Part of a small language model's weights.
Size: 8 layers, vocabulary 8192.
Architecture: LayerNorm before each block, biases.
Each number is 500 + 25 x the weight over its row's rms, rounded and kept within 0 to 999. Layers, rows and columns count from 0. Numbers have three digits each. The size before them is the row's rms in percent of the matrix's.

# down: layer 2 MLP down (transposed), 2560x640, rms 0.0459, rows 282-328, columns 512-575
# up: layer 2 MLP up, 2560x640, rms 0.0498, rows 283-328, columns 512-575
down282 104:527543517492477490480505443474469525495436495528525494460497436509489523496519504517504484450491523509440504508531509511512496478469494476463526503517462551526539523519477476525501551560479494
up283 095:467532538528468469474484513469482483493512488490484496529489493454536513501518429534488504502544492504459451521527489508516503471493487484493496488518485513533499495521488507502532527499491513
down283 096:536525497513497477505517482519476490508483477457479484493506521483489511486513476465493452488499525559491500466491529480493461436505498514448534491486541481584487496504466456500469467509518529
up284 094:516511457506502469507499489491494476492483476519498504507511472486505475501544464508507471491503549516529471519520506508513507454499508538521512526501525485510482490466531545503481485496498530
down284 106:486501483503487519513525517464485545507456460422456472473522508520467472512409526517511522553482533489463490503512464546519503517507536493513464493497513531475491493485517448534521509509486466
up285 087:491487501523507520460500490521488478470517491484487498510450504492460494485496504506513490463477559491483482462485478477499513481487496486492523510543485525546500518430423543526496455516518502
down285 097:499499520549465504471535498529510498497505553484465495513504525549549480508449497512474541520484457501537534527528495507487498562526490487472477467519489500505500490515566536513490494453538518
up286 090:508560480529517476461474505562514470499469465515544517481447502496430537512530494542500471488501519477530472534515456497463490514466514526501511477499530464514509494498496458523507510495491480
down286 100:509509524525477532508518564490526546524509452494427467509492491464549525484463501529486498494539503497497491534462497503489492462490502481459454519476527496497473535495474511461486523421459487
up287 095:475489510479549509495511445500497479489522520524529518511490470514433478472491564488505453488513521507541463495506512498499515530454501490517533530531529541507484454498476508502487470497480509
down287 095:467468504497555500542482481472512485487481503471487535513514479501497508509505480509514466494482448491488503498490443492484471500512549557514529543465484493504514534484515502473515559490496488
up288 110:516521489487501522493497537481508508477491486488550486473516492484508519504488488496504512508482527455523486493486521497494504486501532508530530471517458509543515504524493525540487439483492503
down288 092:482455488489563486516520504491531512488480499537504524521486505502515499505493455493473501483487519517443512542483515518457493556506515538480521525474490525497521531489518518504529546511492473
up289 099:492499477533522484495493555519495536470521498510483492470523525507523500452516534491512473523515491481504451504480491485492514476533453536479534546519477511505524544505490495520535461461513538
down289 101:513550540511477496547465490430502491462459490525542536484480486550507487545489504499484488481530509506497477526507500515470539485486515522467506485485538526527493507497456498528512518480518486
up290 096:538490515507507517520502534509501533511497505503506464493472526482511505518512468488484491516554487558472500480519488481504515507451506530529486455544460511442502519444516491541485526518523493
down290 102:476438463498516521519475499465468460492526514522516510511507488494494484482528490458512534518505508490507494569478496513533501481521481522512457525490558500489504499576458546465492507520513503
up291 105:542507558506491478469539518460506506507494460557509551503503542508503484506458501479511496501454500499540545470502520556478510488496500484518507505463543494463475510507497536550518533469499487
down291 098:469500492481487470495532515520497510479476496507525483541509484457530498473529525473505491506512489478512502478515525548456458546499480539514491477443547486501521456437500476498501512482485470
up292 088:475502499501505589540463522491483553576526515499563507495458471513481519517466526475514490483519483486498547513523524500462494507487494507498485516490500488461496587475490501511513506494485457
down292 102:511544506492531469509470471529486487493491487459487508503479505484488527503499522471488490516525538503507499502519528488516484505487437523508476484473457458485493507490503536507507485500498500
up293 113:503488509522503520521465493488488533446542541506481479505478447490538495479515524468505528516480490478479549510558467524485520482513502539473505515482466469469515512504463513453447508487576493
down293 104:514517516494476527515481489498469501519510555471510442538547503525525492494497533490492509486499518483494500537502484494531470513562461488487462484488525478496519546482511456509518500447463512
up294 114:502482520510498499516547516513463524537531504484489467486499471474519493552488527520502508455494530529499491479493506506487497442428480517502503516514525460473494509497490500505495538480492494
down294 095:477491542505506497502459494472493530477470504515485480500467506545494522484477487509522456518442501514519484509506411480474514526482485533504493482461486518497472514520492444478564550458505481
up295 104:517482487519483485511500499480483508500484498474524546478459515486510514471489458507506511465465528512511506510496523464512497553541542484510538504479484537506501471496510502511507505535497495
down295 101:500473539493494531503501482446534493488448510538502497504505459455507476492476470462501495517518504500517506491523460472488483504479529480495472505522470511523519505503497463502533511501481490
up296 094:522524502486496514507460474479477524500503497514531505489480500463509481469504500548466551531559523524523475507531525501501496495475523517532547504499515540478533519526495518490476488520552501
down296 099:557530500474482468523476513486513528541525478529505480531430545460490536511465538514553469495521495464496515488495488514499513515514508512535487483489526531510511486503478480515527490485463511
up297 109:504490536508492493545470457479496458487497508503495538484487479506529505469479450530470530486503507484468495493491473496505486535481453540498501461465507486439492548483503451541498515534486486
down297 107:487505485544493487476503481482501507557465465506528532507527485495485516507506504480464536488502457523539511480506531470445520506474498500537535495492484547478469502499489480498561510493506525
up298 101:543493554496533511520483492504477510471513501504502485511531489543502504447497557543484460463502520482468501493454491490473489494506499527487482488492513496479503540466467489523499504476495539
down298 099:500482513499494468468484490465502455489480509458495520493497479479516508479486449491513486493516499478521465496565529493477482431522546491512493488499506504528422496465488526497495458494510488
up299 092:481486484503519511532511509478476495431500526514502482514474523527478496491511485486500482508484492492521529525507472493477506505449546510508527453490509454495493513477473487477473523522511480
down299 103:487564530438503500487501519515483500443523519557523487492527474470509533503515488480540510509526515522468500487497509515500549449490475477492485526486504531461539478495525477488506476505499528
up300 093:514563467511529492484520500511531437466469529499514447550508495506464498486516494464442528480536526503465484500494486497518502548489520470484461514516531459503476449507477455507508521542483492
down300 100:508475530492449492464513511524506465505483495468530465465482481462516540483473477514460445455481495426497501529531496509505489513500487460507502476451480518491506536493526453512470513462475539
up301 111:512510479502514508531514549503502504486498534434498521487496484459475505465535504512473522528526513495476446474501506513557512483463488497489519492469482463520501478482494468516514509486538504
down301 097:470462508515465505458510434514508496539508498508510510554519526480505533506482522476503493507512485506514526506499521468482494479498493506470523465532496484475504512501457490481528457442500549
up302 095:473504506520495514477497512453519514544538489499549483515474493527497483460505501473506517531493473503464520507459528526550531540526520526466461534473466513490496492487517506523510551507482487
down302 097:470550484493516503480457498478507537509499526478511487498465492475465493525526517481481518468475496495548522502475468459504470517458459526476516485449505524537510506489500500490480497515487503
up303 108:510487477486509490538471516488480461507468517503554536496458470485490537520501555515483485480523479490565499524519519509517498496492496478473506478503501455512500487518473461456496470520502490
down303 100:546514498541534515533501534534530476499482479502495510460514511471468502502489520488526506487497492492476501467526489499524502516485466517507488513482509498518552516464472521529489576496515521
up304 101:492509517503528514506479516493507514496501526493502530466479470541507498483514517477499549534490500495486526533483496532476575488461487476580470518499478496466508498478554506512502543469509502
down304 097:486507515513490517471464449488502494476496527474492488518474510485475488483522540546492521534517458517498522509499469457520494470507525589495478486487446513560532531539483466486472519478488503
up305 098:530493483527483517520538483512456494464516510469495500482536507510498470531500518522487494498519478507477493481501517493478503464504557491466509497469532507489487496515492506468464483509478500
down305 097:489470526511518484495507486522507494520484515535521472486480478528506447490486498548505492541443531481496551468472479476506496488480530527503543516541480521535536511494490463532486515489481492
up306 097:494532459509503471520514535528492508502514538474528513494503463492447486509504488487438477497454488495512526464526480488504483533511505445465493457475496495515465498524493460487492513519450491
down306 096:505500561485469480521539480469485481513505499486511466545516485527545525478481524550484513509562534556493507502517502544511470462473496506464464501484515519455492514526500523509470527511517472
up307 101:552460488529552515510493525542468477494522525479480488513501508524523533515468504477515536538485502553506454506506469499486519519483492500495526514534469532512550497498493486489488527493472513
down307 099:523520483508499506514451537495509527496490506506481469505518528536496474477475507513501499506473519519563531530464506458518530510495492518548492467473477506445509483502531500514459464495456493
up308 098:529518511514507473494502473494523473476504504485481484492491540505507540504551519479524511508521515511565487518476506507496510472562533448491515513517539483519495559510514469489500549491494521
down308 102:493465501509535496450455513503518520491522471488518495528509477503470495522512471506435499522483481513522509500527526502513475486501500550522504539507516509508531486499455480511506493470498473
up309 099:543498534495530475502456511494523511493475490494481501519512519502495459508500529486525479511473472496493489477455499497501527503522520480523493508533528516518509514510524476530534491539504496
down309 107:450501514500517516497474491505477451487497483478501476497550492485473512482522470477521487490441511459516519550440512482529487488506509485520528518517478492514508530498516514497477567497496518
up310 094:496543508489502498521477484462497467550481492475508490474496482567498541474496487460461472548454494522490492494465461467487486497543510549522492510522484522507484493458490510452505467524524457
down310 098:533504499525492463479541498496503489419552496521512482483493482537505493480494495517529510494529527504521521506504490481532550522472445466461491482487497486464495511501461533464515470497528543
up311 094:481506535498459498539492496479479526511480515516492478496483496503512500535482486495501454501516489523502535523508518528505511468516521499500499473502528487453477514486504490502500477524509486
down311 100:535467524470518444488456524492503516514499482529480527513491505488477517528522503492484520496535485512479482508485535503501497478563526502493518506475565529526507490486508518464490481488533481
up312 121:496474477468487493504480530487465493511510548485506510504545521539512477493504535412493548515453482481466527547486488463436506470501485536514516472483491479496499471509475465556492493503492523
down312 109:535541480526527497555474499445480486518475487517483527522480506535530482532494497498492561490533497519516516543502562505535466506521519468503502476445456506510459522482554544496488515492495516
up313 117:523513506492485483509489513506498516487517515554542515492517511485498531515507493517502509535459467497487548464496477491467532527460504464488508523489469485534522506461542511489496531467532568
down313 103:487473496493515514499488514510474531498529493479508505525483516461533496483475433497477454525483494524520505511524489519480467512506521533492479525487503499545491528522549519492516486491512504
up314 096:510487453499482547528476480506486517485529524457534497502557511512445507499520498487535483551459490461491523497496517449502482524488479467464530514467506502488500477525584504472490520501472500
down314 093:442449498472511491537541526475497528534510504515501524499493503483507486535456519489499465490477483513492440523524450505499473475523505500479505539515458508512466468505499494514497535526486489
up315 104:496514496486498503516494517475493545508485475442518510516460490533511483483477528514523485474478514504540518503546509495507476477497484509492470549494522475480444451462549524544522535500498487
down315 103:502480493476505500516496491465503473464499486485506481403488503531533485500478504515459460546492500533495532505488494476508492516498497483506487463504480459514428536469492466500493511501498476
up316 092:514471482513513548502485519527502504505513489526517534492504503519489491505457470475510491498500480512509477471497530496481528557429480520520480482531496462496467521522495525518551489473466522
down316 099:483515492519474521535561517501477462465493472499560533501498466481538481490477527447501463502495518489523479553512523516504493468511486483527516514478492547488462520506550476457467535484507496
up317 097:471478417522521506512467480508507519503456482519519503504467523517517537465483516499469494485462526499474503489454515480487516471516514501545561460489500534516542526499497491454482492498520501
down317 100:456520487494493516507477491505504520483473507511427513481482477477452465505514455456474508487515464521501548518501468479515449456490509541466485522515474496478498520493462466462498513515508516
up318 107:520514491510500512438528495481500531491489502438508515428460500517509485526483541454469472529507500514496469466500536534548507504542482479504495493524488483497454533478490458488460569490504493
down318 102:534453465511491496466504531472469526543497509456539531490477521512493465485508460512516497459493496523533474465497489438489491492479521513482475503495493542562482541476536498532464497543470492
up319 096:528486500485475461498524474458436504509556564491488530494496513487553527494487534495525540521475460488510494470535480477490485523534476560516493502484480457516470473487505505481472472512469496
down319 096:492508501499509477453509502496537495489512493505474489483486523500445525498516472509472497482475533483509547542468530515507505486480489505514523474474447498479513494530457510528501519497527485
up320 089:453521516496522536518509494496474458495522493504504529540524522508493503484539413485479461499528522496491513485541550489476485545513506491540505497507526492460517543514559492523466502493484507
down320 099:494507522526539497473536517482477508477496543510476492519520523514453505474501501533526472494501516473517485499477511488545510532498533509501500483522485506488490516534470455468494512484519518
up321 108:508528521507477497561469531501520542474475546504469540502512509506456512507472502519486508491530544512517506480493483517490502489496567507499501527520533489503504517503473470483494517527540476
down321 097:439459496473471502530515516525513499490522492497457472492488474477506513474509502525530464441507521537476453505524484480493487535480506499486518536521481493500543504546477529476515498509501520
up322 083:489488489460490448544482489474510544544488489418517534492541508524454543535529469500540469541509534497517495478501456476483482520474492536493551423502525500499482518492500487504499490512540487
down322 096:506471487479511507457462530446491513519520515464507466472489498494505471508536486490503483519535484527481513541515503535463466433463501522490515507503477494502444531461515522514538501464509516
up323 101:513488520515460489505474508511506557525497485516492495504514477494507510522498491477500489498533498512513514544434463540535502454509521475500528500467516453502513520505495496485545497516457490
down323 102:502538526508595488461483493505423484499450479497503511496496483472470538525532504474478480485520527501515464537495529524465471542532463514545497485501483489468486518464454495537461461504523536
up324 096:513522492539512489474494535503500499524537475547456520512488477506486522463495468539495494508489461507527505490464495513460481508487563443488485539488545544518455491510515558485485500508507555
down324 101:515496473459498474501561511486489463495519544497537476516495494482494488480497489514488473509447475440497488476496521484531468483494516506510508494512478474489517522538506538464499472514511501
up325 111:504484470486491512536495476518506506474518507495482509514522539513475527524540521482483506484524538480454482484495498438458483508503481544506520535493463453495476522517487512491488505503508513
down325 098:516496544489531519542498498521499536505481509498465490482488556511509510487478507496507469486459548502486472571526536476484486499505540530515495516520501542490507479504486529510483499525518440
up326 093:468479535495513525507483507473497522526562501469506520441519484478508489500512525529531490500503499515493488503502486490539527530507487519496485513530525479488482476524460515495515486482501495
down326 099:491492490492443531531512468509510483510534548527458500519511521488492517517528483538520487458469482499518464515464493505506488486516478524510493504480505532528445546460486515490518493482520494
up327 098:532472499492486507496493527535533514530475438488498484496484505509498487511512477513506501495455510505515517503488527486492485517527466517506544489503529493467466476511503530493504560513479466
down327 102:540526541487533483482527477515509505502531496476513506473533469481482495473477503491491498469491516511512484501544504505460491499513482488522483499502468496467547519499464513528484527467501511
up328 086:481479528483527525493477503543486489562512495504500513481456481495465482508515470491485512557511505483484481478464503513505492488515545508485517552516525496505497535503480422484486521432520554
down328 096:491485460496487448531495472539517532506530498508517498435468508527508494487495516502514512499510526532476458491472515470449510450496511494496530492527490479534488513473495471511492510495529467